{
  "num_hidden_layers": 14,
  "hidden_size": 256,
  "num_attention_heads": 8,
  "num_key_value_heads": 8,
  "head_dim": 32,
  "intermediate_size": 1024,
  "vocab_size": 8192,
  "hidden_act": "gelu",
  "norm": "layernorm",
  "norm_place": "pre",
  "norm_eps": 1e-05,
  "positions": "rope",
  "rope_theta": 10000.0,
  "rope_fraction": 0.25,
  "qk_norm": false,
  "attn_scale": 0.177,
  "bias": "none",
  "tie_word_embeddings": false,
  "parallel_block": false,
  "init": "normal",
  "init_std_qkv": 0.0248,
  "init_std_o": 0.0248,
  "init_std_up": 0.0248,
  "init_std_down": 0.0,
  "optimizer": "adamw",
  "learning_rate": 0.00142,
  "beta1": 0.9,
  "beta2": 0.95,
  "weight_decay": 0.093,
  "lr_head": 0.00639,
  "max_grad_norm": 2.0,
  "warmup_steps": 463,
  "schedule": "cos",
  "final_lr_fraction": 0.0,
  "batch_tokens": 32768,
  "max_seq_len": 512,
  "doc_mask": false,
  "train_tokens": 230300000,
  "max_steps": 7029,
  "dataset": "wikipedia_en"
}
Each number is 200 + 40 x the weight over its row's rms, rounded and kept within 0 to 999. Layers, rows and columns count from 0. The size before them is the row's rms in percent of the matrix's.

# layer 3 MLP up, 1024x256, rms 0.0671, rows 931-985, columns 0-63
103,247,276,139,215,290,207,236,180,195,190,136,192,201,181,165,264,191,230,185,164,182,140,135,200,165,236,216,250,200,141,173,215,250,182,210,294,230,302,271,290,182,232,207,177,191,183,214,259,222,214,231,191,184,228,249,198,193,176,178,249,263,208,246,216
104,221,213,120,232,222,123,192,196,157,211,142,202,241,192,165,269,188,244,209,203,189,186,120,237,193,209,262,206,216,201,212,232,181,229,184,224,156,250,219,171,86,207,230,226,210,189,165,177,176,264,250,224,157,243,245,203,201,171,224,221,281,162,186,180
100,247,222,267,280,201,96,225,179,232,164,211,160,226,148,270,230,181,193,245,163,184,219,168,180,253,218,208,161,212,271,171,226,144,185,223,232,241,170,186,206,217,216,155,116,231,233,151,261,168,136,153,187,203,211,201,208,56,155,236,166,156,251,209,173
094,190,199,219,255,251,194,118,202,236,152,266,216,160,202,221,203,215,131,225,122,157,197,195,199,224,227,202,209,220,223,204,172,212,195,293,162,305,193,230,239,215,243,225,177,214,237,188,195,230,115,156,167,167,199,217,180,185,183,243,186,219,228,227,250
098,240,239,222,110,167,177,212,243,152,205,227,270,134,165,173,138,182,250,202,215,186,214,178,246,239,235,190,191,181,166,125,194,200,221,142,249,160,233,211,202,230,133,209,107,227,242,217,215,254,167,262,224,256,218,167,248,196,208,175,246,162,209,244,224
090,213,253,217,213,277,140,242,153,152,219,182,196,147,184,231,207,159,191,231,212,245,182,159,215,142,227,213,128,261,163,190,145,218,181,137,184,163,232,201,267,220,189,213,223,225,194,247,264,170,170,207,208,254,266,198,85,122,124,170,190,221,164,186,179
098,266,182,141,159,187,199,196,192,180,165,172,207,206,214,240,174,140,251,175,149,227,178,184,239,169,199,163,163,192,190,158,216,216,175,160,205,301,254,206,209,192,215,180,203,225,185,248,235,218,214,143,245,218,200,226,160,201,191,234,170,189,190,213,161
108,222,155,200,240,197,159,159,197,233,226,192,208,165,186,250,185,172,259,208,158,253,238,173,179,202,217,193,193,199,194,204,204,223,260,217,147,174,193,202,214,230,225,176,228,201,166,181,236,209,229,150,232,250,222,229,180,156,202,180,175,196,171,230,260
106,123,240,268,238,168,208,99,144,188,155,201,166,125,187,272,214,174,157,176,234,177,190,157,196,194,180,245,138,135,219,171,260,270,184,236,178,148,207,201,171,235,221,238,172,199,187,227,317,249,164,153,234,278,248,110,186,171,163,190,204,186,178,139,161
100,148,212,151,139,237,239,266,170,208,257,159,215,139,169,154,260,135,201,213,182,165,221,284,211,224,227,158,243,235,189,180,79,222,130,176,231,209,186,142,226,223,180,244,133,166,233,193,159,237,152,162,169,228,259,212,140,156,157,228,233,210,221,218,220
097,164,218,180,217,183,190,193,238,101,166,168,216,218,210,177,204,221,134,186,179,147,264,136,167,195,276,130,231,204,175,200,254,210,168,186,264,210,234,193,183,241,147,163,193,151,280,255,262,145,187,227,196,155,210,204,151,207,184,196,230,226,241,336,149
094,190,205,202,232,227,132,208,187,198,215,183,192,236,172,129,204,127,230,222,141,208,232,246,179,268,260,200,223,135,237,185,183,205,135,246,252,192,267,142,310,182,186,236,197,223,234,237,237,245,199,243,236,292,231,150,215,174,183,199,221,234,235,220,229
104,211,236,129,156,209,259,207,202,250,260,274,190,202,198,202,288,244,236,265,136,245,163,168,237,205,226,240,152,197,153,240,229,164,243,188,209,199,322,230,230,177,253,207,185,129,161,158,223,244,215,149,187,234,201,196,184,188,178,197,166,266,181,234,189
092,147,242,130,206,149,225,170,196,227,165,148,276,171,189,283,223,233,221,276,196,196,199,197,193,249,214,240,161,232,189,189,259,262,197,186,241,155,217,232,184,112,231,228,158,280,208,229,272,311,229,174,240,214,185,215,221,197,210,182,206,152,149,229,203
115,173,225,220,251,183,130,113,174,228,259,209,208,165,222,270,249,238,157,218,207,175,141,151,209,214,215,208,191,206,168,157,227,118,207,199,135,185,229,269,176,159,206,207,180,221,224,203,270,257,158,146,206,228,192,156,181,183,181,211,164,134,216,194,194
096,231,159,263,313,258,131,159,230,223,147,109,187,214,159,110,197,176,247,158,173,225,261,138,248,257,233,228,266,259,202,248,192,171,217,194,173,205,120,204,171,251,213,165,132,217,246,171,245,113,115,234,245,218,227,164,205,171,177,167,255,227,208,263,236
098,225,212,164,207,277,208,175,206,215,172,152,172,105,195,248,306,214,174,209,199,267,137,210,178,287,209,209,206,194,139,193,215,140,207,250,166,175,236,174,136,240,160,259,154,206,248,187,228,189,239,220,218,167,226,234,95,188,201,123,194,199,203,116,158
098,262,217,187,203,214,240,122,197,184,219,151,299,225,182,145,245,209,210,247,147,165,240,197,181,233,178,224,212,246,109,148,188,276,235,163,260,172,176,193,206,244,222,239,138,187,133,281,187,217,148,251,208,201,201,254,157,184,176,235,258,152,186,138,243
097,185,133,218,282,231,190,176,168,253,140,167,233,236,215,202,211,197,194,224,171,203,202,187,122,255,239,198,165,198,146,216,224,153,191,172,211,243,226,217,146,258,150,166,231,205,234,209,248,158,222,202,262,191,212,191,100,153,189,239,190,212,220,265,191
096,129,160,328,215,192,207,242,128,213,192,222,197,170,155,188,249,180,186,204,261,213,202,278,179,230,175,103,226,261,174,257,206,224,187,212,149,302,235,206,243,210,130,217,264,267,233,174,216,256,118,119,229,203,257,182,217,151,144,152,258,172,216,273,209
101,186,263,161,200,192,244,175,153,266,201,154,145,236,170,183,210,236,236,245,245,214,161,227,266,168,184,195,162,189,183,172,226,238,175,202,189,243,256,205,155,230,144,236,204,219,265,168,211,184,193,219,179,233,208,201,192,234,213,75,216,243,157,237,124
100,169,285,254,201,203,179,274,178,228,139,138,192,179,214,232,251,176,123,254,204,235,171,190,199,227,228,232,112,301,240,184,160,213,207,193,144,199,205,230,268,227,154,201,248,242,200,199,189,193,207,128,177,261,215,218,236,147,200,203,180,215,260,198,156
105,158,229,215,184,196,198,238,230,144,128,205,217,185,155,202,231,213,176,200,239,139,198,272,245,183,213,140,150,207,225,146,122,157,116,230,279,202,257,177,241,182,200,272,193,209,144,159,184,275,133,184,206,208,208,212,245,180,210,143,270,157,194,169,201
090,228,181,236,161,210,190,171,190,127,245,228,229,179,126,143,234,187,140,259,199,132,159,201,210,207,257,212,234,187,257,254,231,141,176,244,249,217,216,203,279,107,192,268,126,179,222,106,214,221,117,203,173,185,225,224,228,151,166,234,228,164,233,250,282
118,172,179,114,197,230,188,193,195,164,142,188,188,166,188,158,192,119,231,198,160,247,224,239,234,318,260,216,209,248,151,231,212,218,140,192,201,236,184,211,163,206,248,202,178,244,268,212,225,270,145,197,237,186,190,161,230,162,186,198,237,173,127,259,209
105,237,132,202,212,219,191,185,203,164,126,143,165,218,202,268,191,221,294,164,170,175,240,182,194,195,133,243,218,255,55,271,171,197,251,201,235,145,181,138,178,184,177,197,204,155,193,228,220,167,259,241,206,253,231,147,184,171,198,143,206,206,151,168,185
096,243,175,185,170,162,164,168,215,105,166,243,141,142,208,220,252,220,226,152,162,156,182,169,271,144,250,171,137,234,147,167,194,169,175,197,224,241,254,176,227,232,271,172,249,132,175,200,224,203,160,215,156,216,214,169,175,199,191,162,233,236,223,187,195
111,303,189,174,189,150,264,265,166,105,269,212,182,201,135,210,238,178,275,151,166,183,205,230,235,262,226,216,191,216,283,221,219,296,155,259,216,254,181,160,219,209,171,272,136,211,271,170,190,246,187,210,288,223,196,207,213,183,181,222,178,243,133,181,173
085,193,214,239,198,252,206,212,185,189,187,219,244,212,172,217,214,118,154,224,242,291,206,179,204,203,171,173,205,220,155,161,140,222,236,176,157,105,181,177,129,170,149,200,207,280,189,256,305,226,226,145,201,191,217,160,194,195,164,228,194,168,130,134,145
101,182,235,201,212,200,230,133,220,274,248,150,219,188,224,169,176,231,262,219,142,257,153,186,144,187,228,180,201,201,224,159,238,159,247,252,160,240,238,210,221,156,209,153,194,175,169,195,241,187,185,185,161,221,169,229,211,210,204,188,190,227,220,279,215
121,198,165,175,206,241,213,255,217,227,143,149,238,222,164,171,284,216,232,221,101,227,134,188,196,196,213,155,221,219,185,182,158,143,190,191,231,151,279,272,212,245,202,203,156,186,204,203,204,235,203,273,228,202,241,174,161,202,177,91,254,181,170,229,177
109,189,154,193,163,255,88,190,201,222,198,187,209,192,167,186,173,215,207,213,152,153,243,207,201,218,266,233,184,167,169,199,192,187,165,190,240,219,230,212,175,221,156,186,222,144,194,184,263,159,259,178,156,147,228,207,185,147,185,203,202,252,163,207,173
116,207,230,159,177,152,232,188,195,215,244,200,258,128,220,173,304,164,217,212,207,214,227,246,233,313,214,192,250,153,273,162,212,161,222,243,175,285,153,209,252,175,155,275,138,156,215,100,246,203,129,135,169,228,234,204,207,160,171,137,252,155,205,215,241
096,209,206,157,166,237,274,214,148,188,216,210,201,210,169,191,221,117,204,194,286,247,271,204,285,162,192,188,234,235,132,228,112,251,135,202,165,155,231,156,160,184,158,293,207,214,231,136,215,256,157,154,191,269,279,196,201,167,166,250,185,148,131,265,242
089,165,253,168,174,234,160,241,176,169,116,223,200,255,154,173,242,219,202,190,212,285,178,200,129,246,228,86,182,240,220,134,137,142,122,228,234,203,211,164,244,215,240,146,227,212,131,289,217,220,173,183,172,185,196,197,199,190,164,152,197,201,187,178,123
087,169,239,162,178,195,170,229,231,181,191,185,183,259,187,229,216,212,126,193,211,298,223,168,222,212,213,269,106,167,199,258,210,172,146,222,258,145,293,86,180,213,242,247,210,202,241,226,186,205,212,234,240,188,209,213,201,174,172,182,237,192,189,183,159
107,202,199,224,264,206,197,163,169,213,103,185,137,234,195,197,179,213,200,192,168,114,253,218,148,232,227,152,108,262,212,302,236,178,192,158,215,239,242,138,239,233,240,163,259,200,175,205,252,202,194,194,242,231,229,185,179,181,175,208,182,219,143,152,275
091,163,265,158,204,276,272,205,87,227,175,96,175,179,153,213,194,151,199,280,193,266,199,271,172,169,195,196,183,203,209,196,173,210,270,128,184,187,219,176,184,167,198,188,188,285,211,254,251,195,130,211,269,237,214,218,168,155,181,142,183,176,185,176,173
086,212,255,244,184,251,240,112,125,233,159,102,243,138,176,198,169,196,204,284,200,181,204,137,168,172,135,270,225,209,186,180,193,201,176,232,187,144,134,290,170,183,221,208,132,297,221,232,270,191,248,200,219,167,194,172,188,198,150,193,166,224,236,161,195
094,265,220,233,233,201,170,235,201,196,275,209,191,237,164,212,248,204,254,204,133,276,170,116,271,169,221,229,222,233,193,185,147,179,261,215,159,198,226,242,254,202,119,133,208,178,173,149,205,184,180,159,224,183,258,257,192,217,162,200,186,198,129,230,177
101,201,220,238,251,94,132,162,151,138,149,230,178,197,111,239,182,135,224,236,209,191,182,189,225,172,176,219,165,229,251,199,231,195,189,200,280,195,217,200,257,210,191,210,182,240,243,131,221,201,140,181,197,324,295,221,174,179,129,230,234,219,207,224,235
074,204,185,149,190,270,215,156,163,149,224,129,235,175,231,175,190,147,278,288,193,216,218,179,203,210,224,191,221,203,80,170,240,234,152,194,191,169,209,147,176,237,248,202,228,206,229,240,230,177,187,193,191,233,188,252,135,152,225,212,133,176,153,172,176
103,207,227,123,243,199,188,260,196,182,141,179,208,171,244,218,234,229,168,220,197,210,200,176,214,117,208,199,230,235,135,175,156,294,142,216,162,194,182,165,157,137,224,255,208,190,219,194,238,236,248,198,220,206,259,171,227,180,160,218,220,195,158,183,127
101,182,201,153,200,214,158,197,168,227,209,158,251,246,172,113,232,142,215,280,130,271,217,186,172,219,239,195,215,229,212,234,201,228,281,185,242,113,166,263,174,132,248,180,236,303,228,270,214,215,208,234,280,229,203,149,163,159,178,170,171,218,179,159,198
117,159,211,204,143,180,213,225,167,200,130,198,220,151,84,203,236,174,184,229,229,197,239,250,186,214,181,148,188,224,191,224,162,267,200,177,233,213,194,144,162,173,165,220,209,184,200,143,241,222,148,237,180,264,241,176,192,121,160,146,238,170,184,265,308
102,189,222,222,202,256,192,223,186,131,224,117,160,192,174,203,271,118,223,154,215,237,275,196,177,203,225,131,224,216,154,151,166,168,226,154,188,214,167,188,180,214,175,212,219,227,197,197,211,234,164,193,283,200,219,152,236,131,171,152,250,132,220,202,199
093,170,204,109,155,238,260,193,146,127,289,174,196,204,204,100,202,200,268,188,217,197,231,217,200,251,244,172,224,176,207,152,228,284,207,202,211,195,188,176,164,238,239,233,171,211,185,267,222,160,203,247,212,231,198,219,159,208,159,90,249,144,200,178,180
094,251,247,221,244,288,234,186,142,174,160,160,250,223,173,149,244,233,130,240,233,189,194,155,170,190,220,254,217,231,180,221,224,189,196,197,167,117,220,197,241,184,206,198,173,245,179,148,232,157,240,151,178,192,238,171,150,205,134,141,182,230,149,230,159
074,139,190,214,227,191,224,142,133,126,207,162,184,179,175,217,227,142,152,231,272,203,255,205,205,216,218,118,214,165,164,150,212,260,102,190,194,149,264,110,158,264,207,214,255,243,253,255,261,183,149,217,278,161,213,218,114,198,155,215,201,165,185,164,217
096,237,208,148,228,211,193,127,168,171,210,208,222,154,204,273,194,208,191,198,193,119,251,190,187,179,200,253,242,192,201,150,143,284,225,251,195,143,180,254,141,238,248,272,115,227,216,254,260,220,307,205,170,181,216,210,142,184,188,218,165,236,188,228,171
103,186,102,167,252,172,225,160,222,186,181,150,259,125,203,184,189,217,219,204,143,247,185,147,177,195,191,112,207,209,213,201,232,239,248,157,222,246,277,168,204,204,244,194,212,167,194,196,257,202,115,214,205,298,200,132,216,137,196,195,245,191,185,288,230
101,164,156,141,219,256,197,212,182,218,228,184,220,172,243,161,257,159,276,216,211,191,242,252,176,219,191,185,215,289,216,199,141,239,225,216,170,173,205,162,120,189,155,234,197,190,187,207,201,142,205,204,181,229,188,283,147,208,222,134,175,158,146,163,251
101,252,240,152,192,157,119,230,224,118,261,169,164,201,152,205,173,149,267,184,255,175,219,155,248,195,205,230,187,227,190,194,236,201,164,177,220,192,173,253,270,171,145,238,183,197,260,155,212,194,139,164,250,243,201,223,198,167,238,153,206,220,65,164,224
104,268,177,214,223,223,133,224,236,225,227,213,250,182,232,200,234,236,232,219,190,230,197,127,193,199,200,123,96,227,128,148,213,203,266,120,188,120,164,146,227,248,180,168,218,150,178,202,232,175,145,187,136,255,192,209,216,176,197,188,159,225,196,179,181
104,147,221,222,177,256,221,187,145,180,183,151,189,123,115,185,162,111,231,250,153,200,226,252,173,214,204,166,236,238,170,150,220,178,227,290,295,167,163,242,162,181,162,265,170,231,166,294,237,217,133,197,303,230,221,203,135,174,181,209,250,160,195,250,218
# layer 3 MLP down (transposed), 1024x256, rms 0.0592, rows 931-984, columns 0-63
097,240,168,172,160,254,142,229,157,154,177,102,220,232,224,179,166,158,207,232,194,168,203,125,197,210,150,131,129,156,258,187,183,222,297,205,171,242,216,204,236,191,214,202,229,159,143,138,213,185,227,135,118,190,189,221,245,195,175,170,205,218,180,251,153
091,226,200,216,195,209,222,233,266,210,161,181,282,172,273,208,162,100,207,158,203,157,204,251,228,230,173,123,155,233,164,221,173,212,206,173,143,165,170,215,196,287,127,225,184,183,170,166,273,264,175,162,231,189,189,257,209,200,246,165,177,209,164,193,192
107,225,194,251,223,178,165,202,232,208,180,209,161,190,153,259,238,201,209,230,221,204,230,204,187,150,183,209,197,262,219,237,176,210,146,190,226,231,206,159,191,238,167,246,172,252,193,203,203,164,272,164,130,223,254,165,154,192,137,183,259,251,236,155,222
095,187,205,192,205,178,171,192,253,156,233,179,211,197,255,205,271,193,252,123,292,257,207,189,251,190,133,218,175,213,109,178,223,139,139,175,141,201,218,208,150,243,187,185,217,181,188,143,115,243,152,201,237,220,179,200,221,120,233,217,233,160,157,219,143
097,141,162,237,196,246,173,175,235,224,136,119,267,203,283,203,195,178,174,220,196,136,211,179,148,146,167,261,197,238,231,256,102,199,249,204,243,210,188,224,159,176,269,197,317,170,121,178,191,123,238,208,136,143,238,178,199,239,259,168,197,211,131,213,190
093,204,203,160,168,155,130,268,181,200,247,208,151,216,207,224,172,207,167,246,173,172,134,141,208,218,283,211,231,204,156,208,206,131,129,241,223,244,192,138,203,214,149,246,187,180,173,154,144,207,237,184,209,216,255,182,168,238,109,249,131,252,239,277,188
098,218,243,239,231,206,137,197,260,110,281,246,162,259,248,164,137,241,249,190,193,209,188,150,206,197,222,210,203,213,156,194,180,171,232,187,224,265,141,197,174,179,186,124,182,223,235,174,268,244,258,200,218,202,177,181,246,192,155,164,261,192,186,167,118
110,265,169,192,208,245,195,200,221,188,244,185,177,184,191,171,232,282,199,221,205,217,241,164,182,171,172,151,203,200,183,197,247,78,211,219,197,150,216,296,223,173,277,179,223,206,137,226,169,244,121,122,253,247,200,219,232,173,226,259,165,186,164,201,165
098,233,138,227,158,167,225,228,211,277,220,257,217,131,293,201,145,230,105,151,163,231,210,208,248,173,193,216,177,129,279,263,167,182,261,245,295,223,214,207,215,157,246,245,209,229,146,199,160,119,236,164,259,149,200,244,140,291,262,261,225,208,208,243,202
097,109,190,206,235,243,193,193,207,106,156,210,208,245,262,207,192,195,185,185,195,151,201,182,235,189,117,280,167,215,250,220,214,211,210,212,191,210,172,201,141,122,117,206,140,237,224,183,212,171,214,175,183,145,192,184,265,191,273,167,154,201,183,245,218
096,199,223,197,179,261,128,220,239,203,190,227,228,164,175,190,163,239,215,184,214,234,261,244,237,193,95,242,172,158,221,200,210,228,183,188,133,235,159,205,292,186,201,215,221,225,161,235,219,249,205,175,259,134,233,174,196,165,159,220,276,158,178,113,213
090,207,275,218,135,154,260,191,203,249,203,209,230,229,157,221,253,182,175,150,248,231,158,240,187,202,202,213,133,153,137,225,151,241,206,215,147,219,240,238,208,235,162,166,199,217,211,202,210,201,195,205,155,201,239,235,153,142,116,225,220,227,182,216,196
097,203,219,231,136,193,166,188,153,183,170,260,201,211,121,167,174,207,185,192,260,258,227,201,202,229,137,236,131,176,191,244,190,151,192,219,222,281,126,224,122,242,168,143,208,216,148,231,219,143,150,172,212,230,208,172,112,102,126,147,222,229,69,189,203
088,208,145,253,251,170,148,207,278,170,253,201,201,275,189,141,190,102,271,195,249,245,139,218,285,220,210,216,122,214,194,198,208,108,208,178,196,209,210,184,272,187,210,222,258,190,204,196,168,179,181,200,224,210,181,135,203,213,260,245,185,313,215,164,154
114,182,254,184,198,260,165,197,233,180,184,228,162,157,257,231,215,225,162,238,237,193,194,202,191,202,180,250,188,181,222,122,231,270,238,216,210,141,216,207,200,254,236,211,238,123,191,251,163,147,247,167,179,122,138,179,141,182,251,199,248,189,213,271,177
099,257,96,174,210,171,164,167,246,209,210,237,192,160,175,237,217,223,173,202,194,176,147,186,175,225,195,162,190,140,158,202,154,220,207,239,195,265,167,97,212,262,203,244,191,167,219,184,170,181,176,166,251,195,175,269,180,148,238,215,116,221,215,203,183
092,154,211,165,169,182,186,192,225,95,161,232,230,152,273,211,218,227,182,220,139,230,158,237,123,199,263,217,170,180,212,163,182,200,144,170,184,165,204,176,130,172,190,148,280,198,213,193,199,181,152,219,237,197,173,156,225,140,273,213,200,186,179,214,169
103,112,200,276,196,261,141,261,251,265,192,231,225,181,199,223,125,189,129,215,197,241,182,218,212,226,191,203,128,254,132,138,208,134,217,185,205,210,190,216,207,194,242,178,221,190,132,261,183,201,233,124,247,227,208,167,229,200,249,168,260,198,218,149,214
101,154,248,130,241,189,156,161,202,275,164,146,286,219,126,210,195,192,185,278,201,153,210,185,196,253,209,167,157,213,244,139,226,232,154,203,236,189,153,218,266,182,123,200,141,224,168,278,176,145,148,265,136,250,171,262,193,181,200,212,218,150,233,256,187
095,195,226,153,201,246,207,159,156,205,181,146,237,180,268,132,208,191,285,202,236,241,152,185,162,166,176,212,204,146,169,179,258,205,161,270,232,245,212,296,188,192,300,163,107,173,124,186,164,204,195,290,229,161,230,156,216,266,220,221,240,219,256,191,192
096,230,202,241,135,190,194,210,189,181,282,165,186,199,294,186,162,202,176,170,253,229,236,223,283,172,131,267,288,156,252,198,213,159,206,155,269,244,223,191,185,114,146,225,105,190,199,180,180,196,171,153,171,205,231,137,225,184,262,217,199,210,193,230,189
099,161,180,192,159,138,214,163,205,213,190,260,215,210,233,242,142,189,190,145,186,144,255,181,238,146,206,184,172,231,175,216,241,261,180,178,249,181,227,192,181,158,193,230,262,262,202,195,190,250,260,241,188,167,145,173,215,195,277,264,210,204,173,196,257
096,175,179,185,209,264,192,192,173,231,191,204,108,213,165,183,179,179,218,185,214,226,153,151,182,187,232,181,182,255,168,248,260,215,203,145,165,185,272,192,192,241,232,174,158,186,152,180,237,165,203,148,164,223,219,166,158,211,186,176,246,266,209,193,205
087,199,229,224,176,203,246,191,181,248,278,177,171,257,169,173,230,252,223,272,254,203,199,285,142,220,307,163,205,229,226,177,185,214,267,167,148,206,240,195,139,288,213,148,246,211,165,191,194,190,216,226,169,164,211,139,172,160,135,177,176,227,203,173,134
118,231,254,152,185,214,220,232,167,238,258,247,169,222,257,148,287,246,181,203,202,218,156,176,169,224,229,194,253,243,167,195,210,122,161,220,146,242,225,196,198,190,257,205,217,167,105,153,210,204,202,214,202,158,288,145,171,223,122,182,227,250,145,164,177
099,154,201,210,308,185,215,182,228,196,204,201,241,215,199,191,142,202,194,149,189,193,190,254,148,168,178,249,200,188,296,265,132,227,182,250,233,166,82,224,226,186,197,207,206,183,242,202,200,171,214,205,223,229,230,226,176,207,131,244,212,196,210,195,255
092,207,225,162,144,138,223,206,195,199,212,206,205,260,194,182,176,256,200,200,231,223,179,152,224,252,148,258,241,191,212,151,273,246,149,213,213,214,204,231,250,197,170,318,211,321,141,181,142,191,192,195,130,211,245,127,191,274,112,203,205,216,156,168,154
106,195,218,264,88,250,192,253,241,181,158,223,103,127,246,238,98,210,185,201,110,178,210,272,168,225,331,196,278,272,192,165,156,175,173,252,224,213,222,230,193,171,175,154,245,106,145,177,262,191,219,205,239,134,235,211,182,175,181,215,233,244,265,165,183
082,186,167,212,228,170,183,192,232,196,239,244,159,181,234,253,178,229,204,155,204,208,178,228,225,238,264,257,218,165,216,224,238,168,205,222,224,236,277,200,195,167,196,169,181,202,126,219,141,210,251,218,143,258,172,170,180,184,237,241,208,134,211,294,157
111,250,165,211,153,254,210,216,230,203,182,191,181,178,195,153,193,285,213,194,176,218,177,195,133,151,136,205,141,234,269,232,249,178,218,151,209,196,208,244,188,271,150,149,231,153,118,213,198,188,175,169,232,208,221,217,228,182,154,130,222,210,189,179,177
108,205,243,165,169,217,198,161,278,212,214,228,165,196,236,203,161,163,160,215,216,236,184,201,183,256,185,194,296,132,183,143,208,181,236,145,171,197,171,278,194,239,186,257,217,151,235,265,184,165,160,203,211,179,223,245,167,224,154,157,223,166,173,140,219
111,152,170,197,111,163,273,193,233,121,203,218,189,262,223,185,163,212,131,161,164,203,158,218,171,203,229,91,309,239,136,206,175,172,205,179,167,180,172,155,135,218,205,231,277,153,160,199,182,175,225,181,185,281,227,179,187,233,166,195,324,212,181,253,161
113,176,152,244,162,240,184,129,220,194,158,256,179,168,140,195,288,281,220,231,237,257,204,182,211,236,209,176,172,201,192,209,214,248,219,197,162,220,198,209,261,247,143,129,216,213,195,155,271,263,229,216,201,210,192,141,209,202,246,201,208,229,255,132,214
097,200,159,239,229,188,160,278,190,171,185,177,246,312,143,186,169,268,132,239,195,218,231,165,235,148,162,291,134,113,203,214,270,230,176,160,198,208,219,198,224,128,261,193,217,168,224,184,218,215,143,156,216,169,230,164,235,130,149,168,236,227,171,213,128
094,171,201,181,243,219,200,181,291,200,215,181,222,216,251,228,151,210,209,202,186,217,153,194,220,170,94,260,174,176,210,254,184,188,204,109,221,262,181,235,189,159,275,265,272,229,184,208,132,159,196,181,209,214,216,171,201,286,200,205,223,175,186,200,151
098,237,227,132,177,223,177,158,193,208,232,195,238,184,159,175,217,207,214,273,216,151,150,163,197,155,196,163,183,202,124,213,231,186,187,212,169,142,202,238,222,219,208,267,233,200,218,169,264,154,143,201,208,201,269,158,128,160,126,162,309,273,188,238,140
102,294,173,167,250,193,259,224,259,196,138,195,267,205,206,198,223,229,155,160,222,154,174,245,200,161,192,285,222,60,276,165,178,201,154,213,192,162,152,206,230,182,221,215,152,161,210,244,183,218,213,244,222,149,172,239,226,167,290,201,201,185,158,173,200
078,218,241,228,238,116,155,215,178,212,201,236,227,219,176,191,184,235,188,182,205,207,191,190,225,181,154,226,178,213,214,244,233,177,177,220,158,209,232,215,282,201,203,183,173,168,176,208,245,210,274,190,177,164,272,206,180,217,146,186,211,221,195,220,222
085,248,134,105,211,245,232,216,226,170,226,221,188,291,186,225,231,160,250,151,190,165,196,227,228,178,219,148,149,245,191,132,268,206,198,168,248,254,232,125,234,240,217,209,245,179,238,241,96,231,251,160,243,209,215,200,177,197,253,258,205,211,227,272,188
090,211,195,214,139,257,202,240,192,147,192,226,160,197,232,187,111,186,126,184,236,98,157,183,232,234,256,168,228,183,231,183,179,138,175,312,129,203,207,128,175,205,285,188,194,224,188,201,126,165,215,243,273,266,198,157,237,205,223,218,234,110,156,149,151
100,181,199,251,213,241,242,213,223,180,244,204,162,158,160,248,149,298,200,193,209,212,184,219,196,128,170,188,172,129,252,178,141,248,204,222,209,202,232,153,180,186,171,186,210,264,187,144,117,204,156,238,236,254,219,186,190,193,182,218,195,263,204,191,213
090,190,227,144,198,266,174,194,160,164,221,110,195,216,207,167,259,150,222,238,222,224,256,160,203,217,171,120,173,228,110,203,193,224,175,207,218,195,226,217,246,225,214,247,242,187,180,249,257,205,125,153,220,232,201,164,87,192,107,192,245,145,194,156,207
098,166,220,249,155,185,187,236,257,160,199,295,178,226,203,148,197,194,167,234,257,173,249,209,186,255,169,217,202,188,199,250,193,213,224,186,158,185,147,188,146,196,189,200,260,199,191,171,210,179,246,195,145,143,242,215,264,171,184,175,264,183,163,203,201
105,130,264,139,159,243,170,191,165,149,193,203,251,289,221,269,223,180,134,185,202,198,250,171,198,243,204,200,85,154,284,239,236,239,206,166,190,242,240,201,240,150,164,193,252,193,175,207,202,222,252,191,159,98,240,182,201,186,87,149,240,226,160,183,186
117,196,192,192,196,199,146,232,252,216,178,188,200,200,199,203,281,292,230,150,191,257,230,159,190,145,125,215,156,203,245,196,206,221,182,241,165,218,207,219,236,163,230,123,191,214,240,140,150,227,149,171,265,242,207,162,250,164,173,225,281,256,213,210,205
107,172,190,214,222,133,230,176,151,121,236,164,148,181,131,190,231,288,199,206,200,201,253,262,288,199,223,216,205,199,176,173,153,235,230,177,230,238,156,200,167,176,190,180,173,259,193,226,207,238,147,201,208,169,164,202,152,185,236,200,182,180,266,275,188
109,160,184,192,237,284,188,163,234,184,210,175,196,221,213,196,169,269,240,219,210,198,185,170,206,131,226,184,158,290,171,190,233,220,213,251,152,187,220,213,263,237,145,206,219,196,214,182,265,180,110,105,208,279,201,187,179,199,156,132,250,135,183,168,187
096,157,220,237,228,226,201,256,208,215,244,223,252,253,156,166,236,203,212,268,261,236,170,157,172,181,117,217,236,216,204,217,218,195,170,228,206,152,224,228,186,181,184,155,237,164,133,208,190,234,189,172,192,190,223,69,241,238,188,229,159,191,203,177,137
089,145,182,141,234,228,222,150,162,183,193,145,196,206,174,158,240,207,203,264,203,245,232,144,182,189,190,169,214,188,157,193,209,177,171,252,200,185,234,235,218,229,209,220,301,205,194,225,237,227,146,148,229,210,233,220,107,171,82,220,244,166,189,162,216
092,230,168,202,260,198,192,138,205,177,203,284,228,149,220,188,172,144,290,277,127,221,215,181,216,201,144,276,251,274,250,261,203,206,184,226,191,127,213,174,220,155,240,235,186,196,203,123,188,194,145,282,143,218,219,187,160,143,220,187,221,177,157,192,247
125,137,181,190,205,238,148,240,191,149,236,167,226,179,174,185,247,214,223,126,243,196,237,146,201,163,200,150,194,230,151,264,128,283,236,178,121,212,228,209,282,178,214,238,242,225,208,212,192,287,214,174,203,236,252,111,194,205,216,191,260,100,212,162,265
096,216,200,155,132,228,244,245,209,264,150,182,232,266,214,215,203,285,200,160,139,125,126,234,168,250,150,206,277,153,254,276,251,176,163,195,242,181,213,249,168,186,171,254,144,224,192,273,197,215,213,234,237,215,195,255,231,186,201,219,127,265,146,214,205
103,148,254,207,207,215,167,228,213,147,143,136,243,209,97,229,189,250,103,188,173,236,212,174,202,182,177,141,247,158,207,171,133,245,179,238,170,213,206,163,217,150,209,194,232,230,202,214,248,205,220,213,141,240,184,211,184,146,280,164,212,163,277,233,239
113,125,165,191,170,237,218,221,184,118,255,202,193,122,140,206,125,228,151,244,238,226,189,286,199,221,160,215,168,236,221,209,213,193,279,152,193,260,183,118,197,166,247,162,269,227,191,186,170,212,157,200,191,145,209,194,243,225,190,139,215,151,147,185,182